From a checkpoint of a small transformer trained on Wikipedia: learned positions.
Each number is 50 + 15 x the weight over its row's rms, rounded and kept within 0 to 99. Layers, rows and columns count from 0. The size before them is the row's rms in percent of the matrix's.

# layer 7 MLP up, 384x128, rms 0.126, rows 58-70, columns 0-127
099:36 39 53 33 40 38 66 36 82 40 63 47 46 66 31 63 42 50 45 35 75 38 55 83 38 64 55 45 61 54 57 48 53 64 52 29 69 53 50 36 64 18 59 47 23 54 27 40 67 51 42 41 41 63 31 72 35 55 40 77 55 34 68 31 50 45 74 51 47 08 55 46 41 69 26 76 51 55 76 51 32 78 36 73 49 43 72 42 50 39 30 33 60 28 74 64 53 49 46 50 55 11 59 42 64 54 64 66 44 49 19 53 36 60 40 69 50 33 52 53 59 58 51 54 66 54 59 23
100:49 45 45 61 42 65 31 51 55 85 66 68 56 54 45 59 65 56 63 51 40 64 42 52 49 64 54 31 56 48 38 37 47 75 60 78 75 63 34 36 63 46 47 21 39 55 44 53 38 40 60 54 39 70 57 43 60 70 39 41 66 20 38 43 62 15 52 54 34 24 29 44 62 54 48 36 67 69 56 28 21 44 73 47 59 12 40 33 62 43 52 44 42 34 75 66 72 31 51 66 25 56 17 43 36 27 35 57 61 78 61 57 66 32 21 54 41 50 60 55 68 41 30 55 63 65 56 42
084:42 45 30 39 31 30 42 49 72 58 39 30 40 43 60 39 60 42 28 42 68 64 53 72 70 62 60 51 38 37 60 16 37 39 41 48 29 40 48 29 21 48 66 31 65 49 12 54 27 45 31 68 77 67 50 64 67 50 47 70 59 46 59 31 41 52 24 55 45 20 52 41 97 44 66 43 60 77 45 49 58 15 56 69 54 63 66 29 72 42 55 52 64 59 54 62 62 51 46 47 62 54 40 48 47 61 52 51 49 53 57 59 64 43 62 82 75 53 57 53 60 39 33 64 23 40 27 48
107:38 61 33 52 37 62 20 77 70 50 77 54 28 51 67 47 55 54 30 52 60 44 48 77 35 46 50 56 44 63 74 41 63 71 49 64 61 56 57 26 80 25 58 29 40 77 65 64 43 44 52 29 18 54 65 54 58 41 50 63 59 40 54 33 32 52 40 65 35 44 43 42 53 74 36 59 61 23 57 43 32 81 62 33 45 48 45 43 48 46 52 57 65 42 66 20 67 59 68 58 29 40 36 35 39 44 59 49 43 59 60 26 50 06 39 47 85 28 66 55 56 39 33 63 42 70 57 62
099:33 53 89 61 39 53 61 49 32 77 62 65 44 80 57 66 45 54 41 48 51 74 42 55 50 45 41 50 40 53 67 39 46 64 74 51 40 55 43 42 66 44 39 81 75 47 56 43 47 47 46 31 59 62 51 39 48 17 33 57 69 42 46 24 54 21 47 50 69 52 47 71 63 33 56 44 55 53 38 60 45 50 40 50 48 54 50 23 36 49 14 68 51 41 61 63 78 66 91 61 29 48 32 49 73 44 62 31 62 48 30 55 53 27 21 56 78 33 63 37 61 49 61 57 16 46 24 28
092:38 59 59 52 37 52 45 51 50 49 57 57 50 31 58 69 51 45 28 84 58 43 25 31 41 80 63 26 48 44 74 52 43 73 71 44 38 41 75 56 53 35 16 29 67 42 70 60 39 50 78 45 37 72 38 48 63 50 60 48 44 78 50 40 38 50 64 39 48 53 71 48 68 39 64 61 49 62 43 22 30 35 74 56 30 56 47 60 38 35 54 82 57 45 29 35 83 31 44 56 47 23 66 39 62 69 56 47 59 44 58 58 43 63 28 63 42 19 76 42 73 24 45 41 64 40 40 67
107:46 61 47 62 45 82 54 57 47 55 33 70 62 27 68 68 23 32 32 74 41 47 53 34 44 39 16 37 38 57 38 44 20 82 39 38 60 55 73 43 44 51 41 44 52 65 46 55 31 46 11 52 43 62 57 59 71 61 59 47 51 52 35 35 62 40 49 23 21 59 43 72 51 73 61 50 72 73 50 42 41 84 69 50 65 17 33 37 62 60 33 33 14 56 52 40 51 51 32 51 38 63 60 55 60 33 65 50 20 60 70 38 43 59 48 62 49 62 47 55 44 78 63 48 52 68 61 46
102:24 23 42 63 48 46 42 71 81 54 51 54 54 71 52 49 33 58 37 50 38 56 16 53 36 68 39 49 68 51 36 47 64 37 47 67 52 32 48 35 31 66 19 46 62 62 45 32 47 41 52 45 50 68 47 00 46 42 54 47 42 30 49 74 49 42 65 35 61 61 33 64 69 50 43 39 60 62 69 51 44 65 44 64 52 41 46 44 59 22 44 74 46 65 34 17 55 42 27 47 64 64 38 41 60 81 33 25 53 61 30 69 39 36 40 56 45 61 52 44 48 67 37 67 90 54 77 39
104:79 35 38 47 44 45 35 45 68 51 75 37 51 58 25 48 38 32 61 64 64 42 26 56 27 55 49 32 47 52 50 57 45 34 29 32 61 21 58 40 31 51 46 33 55 57 75 29 77 57 30 32 53 68 31 44 83 58 52 60 65 22 38 72 58 61 78 46 45 31 70 37 48 57 62 53 50 45 37 54 22 63 58 30 61 69 20 56 44 53 48 51 54 58 48 21 78 71 66 62 50 30 38 41 52 61 84 40 57 80 34 38 59 61 45 56 34 38 69 40 40 65 55 49 28 65 71 51
113:36 61 56 63 42 62 30 51 43 57 92 55 52 58 49 53 44 61 31 45 62 58 21 54 43 44 66 60 32 52 44 49 73 41 68 64 49 24 87 66 62 58 41 47 28 63 71 60 42 24 60 64 14 71 61 20 56 37 49 46 46 72 56 62 56 41 65 47 44 36 50 58 78 44 44 57 45 44 44 21 33 46 74 18 42 53 48 36 54 17 51 66 43 54 64 30 57 56 75 46 20 38 54 57 51 56 53 35 45 47 60 57 60 26 46 49 65 32 32 41 75 24 67 76 70 72 43 52
095:46 54 43 78 41 74 37 61 41 55 88 46 26 32 45 53 53 43 27 37 55 38 35 68 62 65 46 52 70 43 44 66 53 62 65 35 38 62 39 38 52 40 56 52 52 38 68 64 57 55 45 18 34 59 86 86 52 34 56 73 51 53 34 48 25 42 63 46 56 68 52 28 43 62 41 40 53 34 42 23 25 80 51 28 47 45 45 52 46 42 43 40 67 61 47 53 80 39 60 54 54 28 26 69 65 50 56 25 64 39 47 84 75 49 28 33 38 49 52 49 37 44 61 51 26 72 77 72
097:67 60 48 42 51 41 50 61 71 24 60 58 18 65 60 68 40 51 35 50 53 64 62 57 60 34 42 36 76 48 57 36 62 39 61 35 67 47 58 57 56 29 40 05 30 62 47 36 50 30 09 65 27 44 65 57 72 57 38 54 74 56 46 64 28 31 62 41 49 46 51 53 56 81 58 51 71 54 46 52 48 56 50 60 92 66 31 38 59 30 54 85 38 43 24 39 52 50 29 45 44 53 40 67 28 50 49 41 42 46 41 41 59 39 62 34 78 39 45 42 57 60 60 73 49 85 73 57
101:54 67 45 57 38 48 54 39 81 39 74 47 41 32 43 23 52 57 41 42 44 40 40 80 47 50 28 39 54 56 44 48 61 45 39 75 66 74 48 54 35 50 60 53 32 59 60 41 74 35 64 22 38 39 58 37 56 52 40 65 70 40 65 22 37 39 81 40 31 20 69 46 52 42 68 83 47 37 36 52 35 48 56 34 76 20 42 36 25 39 41 27 46 24 76 51 70 46 70 31 53 46 59 39 44 46 73 41 35 51 65 38 88 40 61 73 54 64 68 73 43 51 46 37 57 66 53 52
# layer 7 MLP down (transposed), 384x128, rms 0.123, rows 58-70, columns 0-127
101:72 58 60 46 72 60 57 53 32 57 53 41 43 47 40 15 59 43 62 71 21 51 35 13 54 20 31 48 74 45 40 41 45 36 35 70 24 65 63 76 48 85 37 59 57 69 68 68 39 44 69 55 64 44 68 53 56 32 38 32 35 80 55 78 38 57 42 42 49 52 47 36 51 58 78 11 67 53 66 50 78 29 43 29 53 60 51 37 65 61 54 36 64 65 28 62 60 64 48 40 41 56 51 57 46 46 38 48 36 41 67 31 69 45 48 56 63 62 33 38 37 21 34 48 40 34 55 57
108:66 92 74 50 36 37 31 53 61 27 39 44 60 70 37 64 31 64 36 53 56 45 42 61 60 41 30 66 45 47 59 40 60 62 32 53 68 82 36 39 52 55 64 54 66 74 61 34 47 70 43 31 64 32 54 37 25 44 18 63 44 39 26 60 61 61 41 15 40 67 47 38 22 42 64 72 47 47 51 78 56 46 46 71 56 56 34 64 73 54 43 52 26 59 57 72 44 25 63 31 47 57 54 56 39 46 23 34 45 68 58 62 49 69 57 61 48 82 46 50 42 41 47 19 30 51 34 42
083:54 51 68 63 65 54 41 46 14 45 48 81 65 56 48 52 25 44 74 59 35 46 43 40 31 46 37 55 35 49 34 55 49 54 74 52 70 64 80 83 69 54 50 53 50 54 81 49 61 43 65 22 07 23 40 33 59 60 43 27 44 49 39 81 55 52 70 26 66 73 51 55 18 39 59 66 48 28 43 41 46 69 62 39 46 43 42 78 46 85 47 31 29 62 54 22 63 56 45 62 44 62 58 66 56 47 45 59 55 41 42 28 45 38 48 22 43 63 44 38 55 44 71 40 45 61 48 46
107:68 37 65 40 77 28 64 72 63 56 40 62 43 59 55 33 51 48 56 58 18 50 52 21 50 59 54 60 44 46 48 79 31 37 65 47 60 24 30 39 52 78 69 34 40 52 41 78 49 61 39 60 51 51 37 17 74 72 32 41 41 72 44 70 43 47 57 27 56 66 25 45 80 26 54 75 50 30 61 45 42 53 53 28 38 41 55 50 49 42 26 15 45 63 30 43 56 32 34 64 45 74 60 73 71 52 47 53 49 84 47 57 48 33 63 35 45 55 31 40 66 50 77 41 58 49 56 41
106:28 40 54 46 45 72 37 59 28 53 67 63 59 52 77 34 38 38 67 59 38 40 70 56 10 47 51 53 42 58 44 59 65 50 51 38 49 55 44 41 29 42 69 34 49 60 41 65 64 48 62 41 62 60 19 56 41 67 49 73 56 46 47 69 36 51 43 57 32 57 55 44 62 55 66 63 68 31 46 23 65 40 49 60 64 48 55 41 63 33 64 42 29 82 46 58 65 52 51 48 61 70 71 37 35 68 47 52 16 39 59 56 57 38 77 33 55 59 35 06 04 43 65 80 14 50 56 58
089:22 67 59 50 49 54 42 40 36 62 43 37 70 33 45 67 75 52 71 42 47 36 74 69 62 39 45 44 34 39 34 64 36 35 43 62 43 60 34 10 47 66 86 51 35 46 29 33 14 63 54 53 59 57 39 73 53 40 41 58 64 62 33 57 65 45 31 70 47 44 87 50 47 41 29 59 71 15 82 69 54 46 45 56 52 67 59 54 64 35 67 48 45 38 60 47 48 59 44 61 59 35 68 16 41 47 52 43 30 54 54 25 52 71 37 45 58 61 53 40 49 63 30 75 20 61 65 54
106:49 62 46 64 44 69 39 41 32 68 34 41 62 50 28 68 49 49 57 54 48 61 48 60 39 84 65 42 51 70 52 43 44 61 31 67 48 45 44 52 45 41 25 59 49 70 26 50 56 54 59 44 72 52 51 58 52 10 53 27 69 34 70 24 60 48 23 44 40 20 16 37 67 54 64 49 79 42 63 47 39 45 44 79 49 37 57 51 48 47 44 89 53 54 59 55 57 32 59 63 62 69 17 20 27 45 41 31 67 46 74 55 64 41 26 42 75 86 31 53 40 44 50 48 57 35 49 53
091:67 59 40 60 25 55 61 66 49 54 78 32 51 35 52 64 67 69 44 39 64 79 55 33 53 43 42 45 46 47 31 44 32 34 28 40 45 57 56 55 80 38 55 52 58 22 74 30 65 47 53 57 77 57 45 90 41 47 43 43 75 60 66 59 51 59 53 42 30 50 47 40 24 24 63 78 35 52 60 45 20 34 39 26 47 64 63 34 39 61 39 47 54 42 51 58 65 65 67 35 52 09 54 60 63 59 56 59 48 57 45 51 68 52 43 51 82 21 41 70 57 16 61 51 17 53 37 38
105:35 51 39 53 40 42 71 54 41 49 40 56 26 67 52 40 66 52 29 37 19 61 56 45 57 43 64 53 64 46 52 37 57 70 42 60 49 49 58 51 46 64 70 47 39 66 49 63 04 32 47 61 36 46 74 40 25 64 46 52 47 48 59 31 69 10 29 32 47 75 45 32 11 57 33 32 62 50 67 64 87 49 21 61 14 56 83 38 52 74 65 36 48 41 48 77 42 55 39 52 63 61 61 77 50 51 66 59 50 57 49 46 39 59 59 71 63 51 50 76 35 37 54 53 45 42 32 46
100:49 36 53 43 38 64 63 43 42 41 52 53 41 64 68 45 66 66 82 63 24 60 65 27 66 64 42 63 38 51 32 53 34 35 55 66 41 32 45 40 30 48 61 34 59 49 45 24 37 51 56 50 58 59 58 70 39 37 73 53 55 34 23 53 54 68 67 55 31 65 49 53 45 80 31 53 26 41 53 62 44 58 53 45 63 39 57 51 38 52 59 41 36 33 56 30 58 65 65 45 65 44 76 43 50 41 61 38 65 37 60 67 68 71 52 34 49 57 48 00 54 57 39 62 71 29 75 55
099:44 10 47 37 58 32 71 67 41 36 49 38 61 97 52 44 59 47 50 52 65 45 40 62 53 51 68 46 20 80 68 16 63 20 51 56 56 57 59 35 48 33 50 50 43 62 22 56 72 46 43 80 91 67 52 39 43 53 45 54 45 51 28 51 72 55 51 48 57 58 38 69 43 50 69 81 40 25 56 52 49 26 38 42 44 40 56 42 47 61 50 44 26 27 65 54 31 56 60 55 42 63 63 30 57 68 58 51 55 65 29 15 28 35 53 42 47 55 57 46 73 60 36 26 60 51 52 58
083:55 57 56 61 41 60 36 45 36 81 52 61 53 29 32 30 63 47 67 52 52 33 52 66 38 39 72 49 36 66 64 42 67 62 27 62 35 25 53 78 51 70 55 82 43 32 57 66 58 55 46 22 49 47 32 55 36 62 56 47 49 39 44 26 47 48 62 63 55 30 47 47 75 70 59 40 48 59 34 23 79 30 56 16 53 44 51 43 35 63 52 39 68 26 69 77 66 50 72 35 62 43 59 57 36 60 67 65 50 42 29 54 73 27 39 75 13 57 37 50 33 40 65 52 68 24 52 31
102:41 33 67 60 56 38 43 46 38 42 29 43 44 46 57 71 59 66 43 51 42 68 25 10 52 24 52 35 50 21 58 57 64 09 51 61 42 26 51 47 65 71 44 74 66 47 79 60 31 37 46 46 45 49 49 58 52 44 27 77 60 43 37 66 58 43 38 58 24 49 60 52 42 48 35 22 38 81 54 82 45 63 44 51 35 51 57 42 53 59 65 47 45 46 27 55 43 46 42 72 45 90 47 47 44 75 65 47 71 70 46 48 46 56 58 63 65 24 63 57 37 39 28 71 76 42 32 71